{
  "num_hidden_layers": 10,
  "hidden_size": 256,
  "num_attention_heads": 8,
  "num_key_value_heads": 8,
  "head_dim": 32,
  "intermediate_size": 1024,
  "vocab_size": 6983,
  "hidden_act": "tanh_gelu",
  "norm": "layernorm",
  "norm_place": "pre",
  "norm_eps": 1e-06,
  "positions": "rope",
  "rope_theta": 10000.0,
  "rope_fraction": 0.25,
  "qk_norm": true,
  "attn_scale": 0.177,
  "bias": "none",
  "tie_word_embeddings": false,
  "parallel_block": true,
  "init": "uniform",
  "init_std_qkv": 0.0293,
  "init_std_o": 0.0,
  "init_std_up": 0.0293,
  "init_std_down": 0.0,
  "optimizer": "soap_variant",
  "learning_rate": 0.00327,
  "lr_mult_up": 1.19,
  "beta1": 0.95,
  "beta2": 0.95,
  "lr_head": 0.00958,
  "max_grad_norm": 2.0,
  "warmup_steps": 92,
  "schedule": "wsd",
  "decay_fraction": 1.0,
  "decay_shape": "linear",
  "final_lr_fraction": 0.02,
  "batch_tokens": [65536, 131072, 262144],
  "max_seq_len": 256,
  "doc_mask": false,
  "train_tokens": 586800000,
  "max_steps": 4695,
  "dataset": "wikipedia_en"
}
Each number is 128 + 24 x the weight over its row's rms, rounded and kept within 0 to 255. Layers, rows and columns count from 0. Numbers have three digits each. The size before them is the row's rms in percent of the matrix's.

# k: layer 5 attention key, 256x256, rms 0.134, rows 157-177, columns 0-127
# q: layer 5 attention query, 256x256, rms 0.122, rows 158-177, columns 0-127
# v: layer 5 attention value, 256x256, rms 0.115, rows 128-159, columns 0-127
# o: layer 5 attention output (transposed), 256x256, rms 0.112, rows 128-159, columns 0-127
k157 087:140130172118132147141079131127107086147100138147099102096120101065143125145129136102109082132136117119138112171092114151127096149122105118165158151146138177175097100108128112158129112119114167115126113121127147128123093136141102136174148133103181097154112117120110127107119097157156153134138095149180113116105127121116096172133157122132112136139105116118116106084118144138112105086154
q158 086:091145101114149155090131093093154104137165136149118129118129105108111110132116134123133138142196122111094145147106132109120104140101162140118138101149111090119153161135141130094139135088144161156098147083153119122151091034156134159144128107096149112158133151097143154139100123138119125125103110129164087135102157142162156160111132123106134134123128091134100103087123155112160145092116
k158 094:144151142136118129173099121128128126128108131158142137151118181125121138157157136111124156111124145126100181131091161115091086100146092153160137117127116133103120158138166088116149091102138144119113142109078139108132067129140107111114078102109166140147086155120116143146136110155161107148147170098117131163100163154104130134125110069096109124131107103150122135082100081147160119116114
q159 081:154067141158126148162126125127138135152096125127143187164136149116104106122111156153122167118077115142166112137114126152092139139147105125121149130154131131116131132114132131152179119141100098144135113198111131090151126169117113126147119169154109153150117125156137098111132138114128190135151100075111133105165098137103094120147109129127108143103142140123154124161126131125077123117100
k159 108:158114131146155108153146155155126118122167146122154144074128145146128103140128126123138092154086119140134131164154126129093096090145108153129151147095138114112147156136129108150126128170116109078125206154124112089122119146069125124162098115129164085161097151101114142131113137160146139168120121133115094098140166122125106160138134073116091111146142147095127118135101085114073123151093
v128 099:136139123179203171116110141107127140111123139106160103136137160073146087116135141124127105139163118133128081170125101105090115143119114125126093099156145139096160146132138155098153135109143144123103178123152110103129143157142129132120134100128139125100080150109145121120126155111156118105120124118099130089146094156126130169142105129113133118095149117082119125175121129149122143156115
o128 093:195157110135125134118142125135137140131104122135146138083147182114086120125104165132105123144143143174128147160110116161126078105077135156126168114127092132138103156135104148141109124127123093136171108153106132154131116157119120121118142151138112151117148088127125098145096137146162109112096080094158129135139172063144147082131156120119078107098192109111130128118178112111141141121100
v129 092:110121101120123096126115109100130120140107076142128152135114132140116118152101121135136092132135129140174147143169152100194141145112140138127121110113121098124133151155093125117135125112141145143150099117080161163168177141146100130139113159116162152156124167119079131161125144114139179099087137153088082132137134110180111153127145113133152109140087138127154097129075106139133116097109
o129 094:100141152061107105107129124103121094130170136173128096126145116156140160146141099140160131144169169097149142136105136103144100135163129101134132129136112138145175099072141185150110110095113137112070130089167141115104103135142132121106079136110090108105094159159142151148095158125128167149146139103116155142169132111142131161128123158141123106141154136153145139075172117149157153109141
v130 098:157146147145133100187115094106128145110164136147137141133121130119101117124124145099159112164132123106103122117132138193111122090104093115133123161122107118118132129117128151084123167127087154147116120136144136125133159108124186110137153141166125139121176113121102094146146104103091133126149126101114135193190133132158139130115134161137098131095156127122139166139083095100147154111128
o130 093:112143169091180111179114132100099127139149114096097098092094141150145143103137116087153130118091131131099126090110134060140115102136136116122137127119119122156108099116152142150121132110105144072103117132134140136171147171148170145149112161124154126102120152098101106112114087132147118113134141119154127131136105132103104158143148083127135117146149087079151109100135105158130109128113
v131 096:144133158118135109080098179125126140103086130077132092155149103098154181161116135110154136090128152100122146147107096171112125159089172104166147082075109128132131125115082093114129128121132146115108135090169123111127138135096145082139149114086130157138113137124112157139126115129059122101116138081146132131088118154132108119091210088116125092119127158168135094119141110141157110147149
o131 091:145125142110137119131125143062137151117204141160153142131125157135127124110151121161164132133090115125134090140116156145094077130124105111113143180146148092110132129082140133138087137128100089129128135150113112152140094132144093127083104097108113138136144156156110123124157137119148165108131142134122140124128127096102116121122145154113174079158142118079157100181146122123106142117130
v132 093:119197067117149120148126132148129105150087115143107117131113148127124161116150117099097151168118115103131110121131109138146108176153101156128159118187117128136130082150074112140166102132128137133118128120127113146149107098090122114102150104134179161104128132161130089102134101140123132158137093132100143157166181141184136097131113163115141163162111163094083123151134150121136140115089
o132 094:135126145105142130114058130114114101110122168125125106138128106154102072105153083158152119131115143159127159156128132144152121134166107193163128107135123143157089096095162114166162086155115083135167128171136129100144114180119138148130138143107143121039100128073140133109115163139172119135136134109126108127109089145118144101141141112141166138131098149108121161124128097140120128129143
v133 086:126175150138171106136131150098115166089147086095111123102123149124126139143113178131132111151115114111103121111126127100113104121117124146141128114161126092112158072106146104082153114118145170118093119110128120112120145135143100126100145128176114175122119116101080148084139113111132133093143128146142154130120164094079144074153126147120123118117107127136103125120086113110147099156128
o133 083:115084103110136161058133123100136148128147152116133101140103112115137129120155130111098143148145164144154146123127103125125156093116151109121136115123131145130141161121185145130106138134130147126168149126074082126125160105143110114136117112087136135056120162123126132087105146128120110138144112128157079164147093150141166116145153115132165167129143115171156159066114108142125126165149
v134 083:096160140142147092139090104115118132084133123135107142066117074122159107099130124123116142105142158133148123170079147110090128113121139099128151141103144117151095107121135133143136124087116143163113160131090120102104148119075131141118122131138140115136144122123119146131087126110119162139135122119131090132137095131096140080125067127162138114126105093142104126089118123079128097120157
o134 086:110123142095135141132133092169135114130126129127149098143109117199132114136142109140166156111138101157105119126136149102165139117109151121107157101162120121163154090139118120116113154164138135116158127146145155090120160151124129154131107108124144113124126110133147133125151136160118103197117175100090150131126176152124103132106153172149118145155071176139139117118109119121141136145137
v135 080:164119164150114084145151101134140180126149095126128122117104105129103118106171144114138137098127133134099145148114136119140122116159107137111110114101131116114133174089138136151151111110095150124116134104122120101124181128137096101105117099125139128139123136098129150166111183088160092070120163176129138129117090093157105128149121124122122121116125141134132138129103076098150139167142
o135 081:142136129171167068102088066145130146118135085107118123108105129169141138127082125117101117155142101112130127122117133148107068070092079112098140155138154101133119120157123118168155177130117109113105128121131135117114118129150071084127144142093136143157104141145153134088140142130098127106096104095106146128167176103088138136091145068087126127148155101115149102144129125058119139117103
v136 089:156145087160099145115146126083146114119129102118156127119127119156105144119156128122128160132139103129109138118108119164165124134120149172107149129148133085128102138140154138151119082164123123125126169092127140116117109110149090134132068161123186131145109128136131167110129157113140103143140135149152152141143108136109134120107111109123146142116126111197125117102130111095113098111110
o136 093:141121135129162128130110088132161097126123155124159120122069097116107121102147140145122148082123089102124114077120093166127137169156127118126135089141123149165166098154121154098115130149177159165142153098117140116106123104124140102152100140169156149123129111138121167145116107125123111135135163154095111067128127143152148106110103128110094132082100159059117091132137140092109125159135
v137 106:147131116168111111115130143110125113135129112115129153124115124116125118096137072138127117119126112120081134108150113095154127135126116116117120096124125088113111108105135084142122143113129119107129130163129158087130096099107109156110111151129127135138083114104136198092144104150156105125113092141132104120129129084124148130142119144137130081108091111143165118102112138126135061090110
o137 098:142119166153137117133136117134111129151169150125157162123093127177110159138126096113099165138181097127147162139111118129138154145142131132141143143093144129123098126155133114101097146142128118163088120083142112175082130126112143133135190179179146076155105077078125103174140139163116083147177117166105125140160113174150135100095138146164092123149109150120134113114134154090104123091097
v138 104:142143102177154177129147174136136144110155097133121088179132161168154122125149162147120146146103150130124119085176147147127137082113112150132182134133166131171140151134069123142105102122091137123128128137157133118144089164121194107119166157132125118140141117104138101109140135104131108147152125126138119076111133117093091104111144118141123147134129176147106172170126125117134131120105
o138 092:148109142108124175112080163167119161168146146174084126159126120101172171144097096139155107125115133123121144123118120142147127121123116149116183160150174103118118118140147102072125161163137100101081170120142141105126127179101141120141132138150136134140128114102109152154172086137158150148127132146142130116092125163159124147132141121152129197114171152117120101177104128139137106123141
v139 088:127107122137132106119115125140108140156154166142135109111159168141123122157145138136177141089085093109139117161133109153116118183105131143137135149133149139082143133098134122089132127130090144133156138094082124130155113131141199127123146105150123124113121165135104095102151151140070117137130136113135127145124135147116078133128146106086160135117142139127143185159143122183125154128125
o139 087:129096143125176131146091126148124111132173140120090141156160104172121084128121134091077132140084170144122133124117114104093112114095121153124097115115176091126137112160101152118174144127126114119145087126156111161112114130132097157101191085124097106162117131163101118123077141116139140115139095157126125153112141156083104099131087123125186100109105139121146087135130119090152079159131
v140 098:126109123102144108135091141105078099149115148139141156147096113114146142155120099142117124133144162113120103114090131138123113151124116126109141143161151189157143108151119080122137121158111123139146097141137149122174142090116160146106126099144126142120108127122107132117140147168137146130169133130099119140169143157138133117147139143145141123129134109135120135121140116152149106123187
o140 091:111149125120115114128118141124155157114157133109145111135155123128151134150118069078155161125129137116122116133109129177145083135129123131133134135120116178137138109142174130151136136100104151098180121115127125131161137118122127107097140140115168081121134121087129151143136163139147110168191158160137124116093113139141147101113119171117176139101095115119180146111118152155122167140104
v141 096:142167133120120137122138151126151104158091157097121137082108110096121131137180093098132131146141132092127130164093173098145105153130102186123140087130151094116152135164146107129129100148141112146125125136139084080094126146141100153142097087100133121084136120162103175122111180127139109164109128114167109142135123109112173142142062125143149107096129137097121119065152153097132149138118
o141 089:111104110154139109137099082126151086165116153106162150139111141113115101113121174158198168095136115149155157171097093125122129112137155159145173117148097159094183182154155107139140135111164131133162117155126101157119116095137155125122113131126154139101139105156104162150145083120126132120138111138127111157144126123144115118180094152100141126124136150120103099124163150158095161103099
v142 084:113167160131115122113142129101176147146123113104122106105142060106153151118142118152087128143119133105114119133144145145079113104101119128153137126119144151156119086151175144177166130073138121161118149123147111156146140125097173118126150124098108135073096094110099155180153154154125090140109133139107117154119104136132110078109109120166142157105127142122124145169110115103144183070142
o142 084:118149126065111111175112130128115125123145118168127115161130183082154062147164132118127128110125120149145125153129165120138104136129126145121178109161129079096186149117109097087126133147122127131209137115138124167137118157103132124129105155102144121156126119158128103130140091154132109124129130136124139125122173178140092094173117126122143134139186144094124113128160147089083163165134
v143 093:170167101121129146142094120115136180105080117124152170139130090155104132110169116141156124106116117136130105120137127133147129139141113109153136120153173083103157145166157147149119108114143141137125124125117120132141160150111117120102133123132142124135140154117118147138164140111132132122122145133125124118111153117146158135101123108109127141079125114127118112082144147182116123088127
o143 086:120121150118170094112106077093129128128181105093178105132068154100120192139128152156119166155123111131123172118090130098144115107114099142164163098119154111107147103139128102162110144147163100181047143105132142146142112128118143106138141161076105132158146079110137142114100091135125085143145094094154147114145142130125135130124129124145133102134129112153110169103090097152117160133115
v144 092:131118096110161113140112103132158119120162139156139104105125141116123129137150159159118079110144123143119139114126133116160154159131088127133134135140130146091139139107131180061099168121078114143138147123143103131137165129104169132143107130128126148129131132122170091137127144153147110064108150102107089119094135136146132154138162112107117080138107146110121146146147109131121121159079
o144 092:159103086121109124140118128126135156136124135131145115113142133147153174099129155108099113157117145122123119147106106124141131097142161121095141097147111130119125129093166166120169061083110122105029152172129070166136140122103118116171138127159152081127095105115106125149146114105138134094070131167133144123140147114097129110099113119113124131125163126139146133097155167157143159146120
v145 085:098088125138159118129091120134115112115093163156119149114170091110185149154134124125093123137129168126121127118095094093149161118141138109150112052115115110106123196143162123115120128140114134096159145123130086114110122119107121128125111100107111113116081142115171168114087124157135111140104129137152120132100088095181162140121148096085114114103105092112130152150121123116136104137077
o145 086:187148139143098175100147184170161138144111125125135119129131115122127097135158122128106138124156152132136107089100132117137132123147107126114165126121153129124163114107138108105114125107101159137137089148123132129104096139138112122108098103111125103097124100158143105145155166161128121127106097128101157119159145107074124176086095117078126116110125175122161108119141167126123111134099
v146 089:165139119138100127110133110136128139142098109109122127120139111163155110103121091107100121140103097153149178155107215124081122106127114120086134134104149126127111117156125128123139117131130088146134125156126125118134131142113130105093131075128200130153160088122204146123124173093130136125094134146087146140119116089143135122174139098149110150110124093147114112092157137117127167099151
o146 091:118098089126133127131093052100126120168096137115089179125152140142099109140134120134149169147132117135167128085136125112166118153126141127140149108109137131123143120110123102121167140139132132114049112089139121119161109107140095142140120139135089146176138131108151137080127122148113137120163097116123099131110117124077109118113117156215109158114071105100149127104099131130103134140086
v147 094:140156123113122179163131106132162125109156125146167124116146147117097138162127173149138126130157160167128140142105150163107096120164139080134126134148158168095191104138106122157159152127114126120143162121115121154126134136113132113112119119133164124140163175124155117132096088136129141130143152114086147153141159127148113151110189172121160144141195076094109129167127102110156140136103
o147 094:129156117110129078136156109134140077117125114156088111147148161090133099163116135166157077118102150154110137142148112156162135107104113132126085103111132145160117074150109146163122142108148141128093166140119132166148133129126105138131114084094158099121146119133182117120115082124127088122124156134112141131112111115125133122166106090146112129124147119106178155123097135131160165106155
v148 096:153137110156102113149146150174109113153139149146147129145167125119154164161077107159113110137136188160160130152147205168159132140146162114127114120110140148158109141160100104114160119129161133092124114111129108104106181131133112163139152126152159117137064146137141140136098128153112138094112124155135139099125093140150119142124098126090142151153129122170092126157132124161130139100099
o148 099:106095121146100133119125142143134139115144134118110133138180133123154118150111132150179173150078099105134101118137139131115154095143102144120155131109117092106149120164162146120154135133112161185145115142126080125125129127140086139108143132161062128161113119137148122124131154088129130091088109118130141121168148137122078117127125129208138140132113129150161153177160117114165100115130
v149 083:145163101152193150108121125143128151074141095122121098134091116127135123107146152104121136124102120139109132116124141154107071121094092114140146162135109131159123122078144132148120137105124085177109157119129122159142146135116162084120130164127090101161125136136174048077103147102134123084164137152120113149138152161117103105084125092150125130134129140125118117110151127131082145107087
o149 088:130128126070100084172140099148130153161082137097097124130106145168128102132074131154091151142136148150132104104157131142152139113132122150074105093136135113084106156114137113120112141087116106115120130144127139102130099143112119080200148135074138173124161137091103122105146144132121114108130145132155122099123108117088124094114097144136139153146190147179139091139144105129142123166120
v150 081:089076136129131105086107108127086118149092157113131155149145111133182168110107103154131104128119139120139104140128132145141142164095140138149146129163155153146117161123144141098098140146153108128138110113113154106152152156133154117147123085094102106143117138133081127147137148137132150145174137117203117100162151147115124098191149129160146096131119144090137172075176121138100084125094
o150 083:133069139096129111085172140115114105155102104144151103139136121125124131129112124092085142132156134130120083117133131105152109117151116112131133098151114203143169157176113117141133167136102170147130118152123115137143112138131157142106109121105148094112158124079068094149170138135152141095138108103121186109093147139127146109198095161145144116124146107144149159149118153125134113128113
v151 093:069152128118123110087079171142133159105090153130129114126180121105103168175102129135135153135114122106140127163114154130094117126166136124131149107161108142126177114161131123112102109123140125125121116116117143084135126134114133121124133129097089102129088128128130077140122118121096146157099099137147124130114094131117123146127086123131133150135153093095094139147117177138162151116148
o151 096:124115173099127132102132154085123127177138131140117081124132152092158113154126132135134115087147211164164139153152132111091099110155134136134155127152149136148101093155139112099079115131105143107170087162156149161176122138127128114128147112109116150156121096146100132170122146134133170104123085147109130132127178117089148122127128129147176132115113126134123143161135168200139133112146
v152 095:089130135130093108141111134128149098110130133109147157128135158132142134150121120134149138138129137130146123127132108114124134142128155163089182114153150112137132131155116106124114100156135137093132119165125112146154119132105112156160114131095134116094119070129157157183154168164143140175167123110097137160155141150131118114159096091120109143168131145160136158058123099112103082112136
o152 093:109128138131121094112119147135111100107106118138141165122163160140133226148117083159161121101117201152100161170136133140108141120163146126181177066136127105123120136167148099121111096111112160153109114099123101094128149143098152147138103097121105067133137136088113174156121108141164136115125139115118146092094122175162102155138099115153130118132105165084118115114149162096099123127114
v153 081:083133134107138157136131118126111106124106203142116162153119115192167161113115166128117143122091096152147133135105181151136145130079111108101114165117121142143156147104141113114158111161124105169123140150114096091151139105123146109129124106172126131109136107136156113134121123098142115132142096141137130144131093105123118131129142151179159158113122121135113124140167126133146148095158
o153 085:132118132111115076129133129143138148079106109113142120100117121078156171103140137135167107150159147075071131126161098133182135133167121109147128145125148121164081123163108101084148126136154170083148126116084116091144132136129088123123129148153139114172134145126116132096148181146157125102174122137082117159104125171077105114079097153152093083169132126133166162095118140174137098153113
v154 092:098179114121069110135133106124132103094163116132120107123156111153133105137115117154156121151117116135101156127122110101146126140105144096119111156122127155114113124116103106122097113130131139124127162103100188118160132116113144117100136090128119121134134152092156125151143125142133167108125122107065117151130112119118176125185158128110111157083099113084136117116121148123126163145140
o154 089:136118138118129117093073130112144125108129098153129087125118134136126129138109114127131085145174153129107147157186158128141137173130147114167137103110101122108171128119093131152107099129129146133123111173147108150181121109101113158099107085087144106163122148079172110123130089140103070143129110155085106128117136139095168077094155116137119107121077138151174109090158071146165130138181
v155 097:141112116132148076089148151116151109155174109114118116146128134120136140100104161138122153134131136173123141099094162126091122122113104123116108131122143159118156104106154109092116113127116154130135119093141112157121161122092123139092104110149105120144154124108120064155095156101126155103088116094071140078077096121122131090107166127145136153110140157143120149169104106141140146169123
o155 097:154133106123112133150122122155114130149131154138076123128187089087126156104153150106124150112132154140105154104198120147129121124115105140120152189136122116121099152126116145135100103111152139127068138091144122112143121133097112138141117139122136135151124128123157106089143136137145114136117143135146142168131151113132112142155137098087151139159147100151086148157191127140165132156200
v156 082:139098119141094143120102190161106117134128142105157119098078109136082135157145110150139138133126143151110101119142102195121122128119122158158125085109090156164134161123125092105128093142142103141116169152133135141097161141138141115146144166131118089122141110137141136129153155134107135117156124094147161147150133125115139122154107135103126102091128127142180128105128119092141101118160
o156 086:106146131145121108133152133106127127136077128078110171109105111127121163127135133155161098120141126128129154157110130131111143159137123127128148148169121113128110111164126124110114160114183208157096157149136134118114123076148141117122136162124121149106143139141102149096171109121099157168128151172158116145121089104105125104122126139140170140139098063121124112119136115130126119104121
v157 085:106072148122119131129140125142112178104135144154143122111117167129132134113097072078092143124157123106126148128102117112126116136145126125104164149174074119148113142107132169136098120113143113119147107126090155139135117110154145126165153140125098146113157118111106141112181137107146127149152151124110107169123147133132124137115114117170114123072136152128125131124138170093115132162113
o157 091:067143115117121123103122109115142140145121110120078136137104110143128100122122102142134117142154101151122162118122120162131140108129124146129087094127125128133131085146116143118119112119065158129172173149147165175123103149146181133189124121117148099131127135138118152157130137127129080125159073154110169119113123138128150144088095148132089084134174115113144129100116091122169147128090
v158 099:136097134132124146155126135116155116148067144113139138147114104136097154142140126124136137097150151075167121127133102145161167149139153147113134053150143129133132119125092136127147108167153145096134119139134141134096162167140136125191127115112124122102114107148090151162167155133119153118129131104113123132161110132160180101147106102119147114118146121169125092118157139108139091105124
o158 091:146125094110134127139154110078142130137149106091134150152096144122141142143106126092120116121156110175151128132136176129129137114188158134157159159139145145114163114111146155108123163126151138134094128140091122111168077084118149104125144094145140090154098153156098123133129123123138129132105121102113109130134141116152169093131119156088152148131141122093134143135136098129128124078059
v159 092:120112136098168139140173108131116104086134104122121100127138172123119136120122113140130162127140159113112137110128151148129148123173107144123108173111136141130111096140128145134101149109147131153158090161107145128140164103123125168119139147127083123143177107122103129125155075143166105162119115128104126151183143161157129126140159133149083116108144131126143127161083129100147133139159
o159 086:104155146143163113130112149132114106123111108090130125134134110149165138127158121129118147108160139142131131124155109111185093119121137102104084135157116148119085114102083140100119128148058131111143108103149102139084125139160145164134131171146113154145131143102134138110118152117110091146158118122075090130179089132132107179137124162144083130114128098139141180091096142151142115173141
q160 077:132098082159153098129140162156154095135134115098141112122096117153110157109137116126108141096095137105118118118142100127127102123156148129136117156123125150096121147126143136052093124125116124087082135179144117130132125128118136099078172124124100135110115177118149157160130116156126144149145137151157093116133118142163140114119101140175164136097128126109146076130132118127130153180147
k160 106:145078106135135119086095101168064139125128122094190133123140124153167122142157092138103140161144132133176154103157115127140153120128153111110125158185101132133127147136127172129102102163139128128139136120135087147124124122142106163157134113190104107076145123134168142105128149111148158143109140125119132114134153092107104117180146090137138134130149139107144143181130188152136107117127
q161 097:139165115136099141129170126156118103138114081167132094105094140119119116168128121100085143124151100121126110130137157109155132104138134116118110132137140132136166117120114132127158105112083210135174129141135135139134090116151140165134062146121122118151116120116172124125129138114158129116133135125147158117136136152114098169172141118099129091121150118144163149141104162204086151127118
k161 082:137156085146128128141090165143133113097134161147177103140085177088128069128140128139177073165156144118103123148077128120112112123134125103110145123119182145099115132109122118105111108090115146138124129133141144146093107157153119159082100109133093120135129111098117128146146121150097115117132094076145160149111093137135116115108129116150114130130157134188162129141149128091126155091111
q162 120:128082112133131127148134113107106115119133114111087127153157119142132159124128118123150142186111146095102162124137149139114110133139145135097112165110143145127090105124150161099113104138147107122056106131150095118145130120092149105175160148117111122137105135129102120123121109097121110123121113137122125130081134137166127106090103126114183140118135104142086136092173076138133119136168
k162 090:148131123140117070133115124193114092108108133137130127106179132139115159103132104175183193129127113145136145141155112161091127089091119146094135134126168104126165140125138156083103123143113184133141146107096101103104170116136144132144144128131116141087123151135154090135129168116163147111140174126152113124140144121135082122096169088152124149082147124120152159105117125124150138091148
q163 096:083114132153131129165116113109112153171106162134079135086175139191154145140098128103153155126143139141150114151133108136160101131167118150116136130095113130132100131156149154145115143158121109166122128130179096105157127116171092161115124123106108178076110162082091090104140133100142127134152082131099141079163130122099128142135089130099183116156145110071101161150177134091126103121129
k163 106:110089168118106119133148120137069151145130156134152085136136120129139127151121140153106137137150113155114124140119132117135079107128152120074130115141065102162056120141120198139137118175095120140126102120173129098148127087145101111165168127160098138137152166146113148098180106151141094099102086151157127121112100115124128113146100150124131133124105112106096139095101126135150134131131
q164 082:127134128152151116127159123167160088136117117157121173131141104178132137119134067121094139128180157133144128113143130172126162103182174098131111127085141140092129100081134161115109127123143171181136161147119119137200096115145152098147123124122143134126121079142114146121125155125119114120166136180140109129177133124143136114127167130140135147069127145123115123158119146202129128170137
k164 080:128129154141142135143100103110114127189120067165113159087147108163143144144122120125113118178097100125134158174141171124119125130133101117194136143174109144112108171108107147122180144111167121143124132130133145124102117090150161095091090100135166106093121140144139082145139155148127139137094142133098073178142116152130146132112144152083112169110108111094128140102156118097157134071139
q165 094:116154161129100099107126110139115156104128141116152137108137173100108090136124113132123105122142123115141130169107138119135135127090119097129118142163105167117160093101123161139151149104161125157176157130152136112096128161118114130126063122107107122145139076111086124082148121115155137120136095162106162127116142171112134145148133123117095114161143103135172124135120121128105096096079
k165 095:126116154120127121158122163112052128115114116171121089079149107180106082150155135151085177133144134119127105135113168180116147142072134141130131088145147142143115115136130082110185148145130153115108119096125170117127120123139102129120134120136139135103143140104121143154173142104122142115118157089127109103137138114117093117157117143152179082149136120136130124120147117088154139122155
q166 096:140081107125142129108112163115142113135112194159174119139120116147129115108136149151141131123120148165160123138121089127128135137096119127159163102138086122147105163142092116165111127168125134112144134144103162130138152142142081134101154098098153157102166139156162123160137125185134148156170133118112123110156137137073129126149161132178127159143092176136128109131100149102159131119153
k166 095:068124102168110134155095167107081125167106153107159115136120143069135123116112154137156089145157162106139114150090109136119096161138149090123142127129151123153096136145079181148096120139126143146131094112122153147101091165123135141086077113143104146128130142120101090123121125123104142117166122125137167123107128131102169158141119116118149137106124089144185139160126109075120140119111
q167 093:130156129127117105119114118136133106110128126117154104105117153154147131098117135118121191132063076078103141151161126156166081115135113122155171113141113155135088159092126147118133140100157192140119128159139113142154116094136099124138121076153139155106159102094166123078118115101133148132105146127141102132157128110157181107109152104144135127096135177113182121192171114138165157154142
k167 087:089106149130123143153129116122183095098166162097116127132155118131141118099094109116103151114103119115128156158119155107070140163101166159112134119155139156113132093124112146129136133096165160158094130174108121106158112133095102131104117119105149125141124113151174133124140136091110171127126124165113150126116118079133122119134097121119137142171103109097130153128175118130194107124160
q168 103:174133134131146141121108106181157132131142131109128151118122116090130164089147136149165099200135149124141158158153121158137131132146127120122096144104172128122102166122119082118157097150174108108154207150169112149120127163153139112129140156142126159139146137127161157146111115092154113101122122098139153138080115150120092154131110138124138108178133105181106144098134083112127099123116
k168 098:162143109125152107140148119113122168125129152113148127112117101112162121153150156175141164180104086118137135100176142107121082093177115163112117107144189152159116116133107100134161141125108143099191123115104141137107119121144129143150169116118152120134099136119163155107118144092131096127128127171165127073122148098145131115104101152173143116154132153142149115142143144192095158147110
q169 099:102121121101087111133143139181135145162090066095124098121145151128126108160123115148119065150149121109101124150133130122150134097068143156080128159117125111105133118118125136081147121152120144154132159139117114157118151129132078146063108129134161128100163155125155143121153121132131111120171097119132145135145160157131139110107106093134126119092102106161143125123090139220151167067135
k169 094:089123123134120114114143107124128126181165108115117125074158153139130099210144129092120116108158166113118125136127128134159140135095130117121112150113146141099167144137158108104110149110109164144145120162120094123146152106098158117136085124125068142128158162121133098106166111131089112104147131132103125115147143134158151139124141108112182138104147136136155164135158089130147137110098
q170 099:113144136128121161190203143134102169143112119119131115104094181133162089118105110133129142096114086111116109130123109137117124117119157112153124113138092138130131124100173062130118090112151113165176157138118145122110145119158103113126168175102152127153116139157099118129157103151129094126139156141169143123150090124131151117123129143138104127120124148130119131117136119076139082094093
k170 093:096105105154159131126158126127132137177102100122125108136140125146131092154112115106153116117081197150138085163123072115111129134121153159134173082144137131099152150136077091116103143196104121124157145092152105141126165098124093155159082147132131124139143126118173122127128102101148123128154150092161126114143146131110107175131143127123109132119165122155121168111123126110118145124144
q171 103:148138102139146125123108127159132153138132152122118166171140140088136130112114132142161099124111153119078117162111153175121163128115152165135120104096149128115154160140100122129093124090100141158118123097101103123136155166156147114126128132125135148117125150130100149127124172133163124143143117137123143153132124120147110120137139105127135132146086106125138124102141132116153115134133
k171 096:122085102121120110104098146135137147163147152092158152123151133093124136147134148144149144146154106135160121119107084100166071115120155107094174165143166119119090119099105149124103147151165140162094160101101091134097128127140123167099121126102131139115105140117132120105119108170181102135144126116143120172129139139115137146086115157140125135112086113138159137134138135123135122122100
q172 083:116124132114146100153127140075147104107133139094154091115123114122140155142151077073151125150120146098167126143151090165099145147138122144111093074136114136143126107144129142137179120157155129133119148131136195113125179132138098114142161148147157150152141121126132097122082100120146129096117148131110174138092136152113159086156105127141109066142105126174128111151117125110129122128127
k172 088:106123098120096158139152127117101120100103123134095111136122101130122139131115116099165156133128156099122122123154159149127134144158116138166171119117128127144121116074132090113154098158161126100141142107139117114111145128120183114107134079135123131173114116176166140131128086147058116136144125092160082131125128108146149158108092139107134121133118120147154117140143123123145167142154
q173 092:110132121097120153151137130100171165167139101131133150115106124104110159137125118109144160148114142110141135151117130119078162140170142107177120135130161139112131106144146121113123124142095100148095115157085119114090120140124109115121120119120113117123151124117155123141117132066085170119115086161107157117165139144160114121111115114130139159119149125127190143109120137124153114133118
k173 095:114173048123097116128122169055126146150146132136135158123132147105085110113116092119127129143118113115140125176118096145123092107137123122148122134100194109100137084123173135134099072132125121108096116136137138114153106127136140139111149113130110099125099124118064116129137164117096153121124135129144118133111159106150134138095130136076073156146133124144157142144082094174141084137134
q174 097:109066128106177117112115116137165112108153098136139144162164110124166147124107135140132138131135130080121118167150124115106140109126156118167133087108111089151109139119187141108123102149092124146082087121098088133105151144174191075146099100108122155148142182163146076125136148123106101146125146136124099075117131146119143125136098109148114105112111120124127135133115133161103111104088
k174 098:088131110131102137129116124122117171108140150130125144113165141134128123129079077120156111129134162168127110136112130145142140125159154137100132172112106158137115150119110122092151122174133126097058108115092144179113132119109128122113087120139136096143116140097083115137151096122116113150084138146115100086131158091148144086123116103113109159129092162112152138120110124095185129107151
q175 090:116114130162105157145164106120131158142125104173118120100159145123107146101140097126132078111133141137130118150134120150135122131133123121169107150123126103104113104102141188117139093153102119141069115175153105150143135132131125142123159121133114155144123126139081128154109114164074129142114136112124119128176155131126152131143154120146141103159140126126112156096137113141129101109134
k175 091:091122136154138164114130159124124136143132120154098143114122125112103097125161138142105090068121087139085107106162119049140127110165122139175095124160095158152113146119132133149132124110128172162139106107119127073136159070134108096147139125142097122156085153154123132106121105148128140145134161129129151090176140156150100174144127125113121170089058129083088142096157137067120134112168
q176 100:070152131110102140151111139158108161119171080127122123150101141113115182132128100119132137130126099146127100129142120152191087132126129114120108111144105119092145139177159181131176163149145171103156112123157124149131156120172114133106175083151170116142109102163120123150121136123134140127069192103126076141138122066122154114094149117164115135112137135138082111159107153089141157119115
k176 099:096143133126098138122096131097065144118112096082144103135100140157106098158154090069154131105116126160200099082173112100094116138117132141126149141129132134125134106109140127159171089126079151134130110165144067137160116128082118102127157133118096091120141136136109112138133145116124111073072129119134105132125123128162113117131183072099144143107133092097141103139140093145118117116137
q177 095:099082116093153109126128099146128128148131130162105083108155123202100144104111129141114118153098099126126144137108106090114121115099137128095109111097094082144106087110126151092149091145107121162047135141106092098106151151143136117118137116130092102162118166139150115114127120125125132125119095140110144093122137136114149113156130144140115108131065087169125148099143130157131126128146
k177 098:136112134149142081155165117142127157138162091168160106070143058159131122166125155145129122119137120114146172117143170121127094151119140128106156128188113145156080170138135129146092138153081098144133080119107106111126097131155121138169111131109111148116134140108122077133126107118166098139094137128151191100089129107124119125165131131124124106178145091111095125149131096147150128116151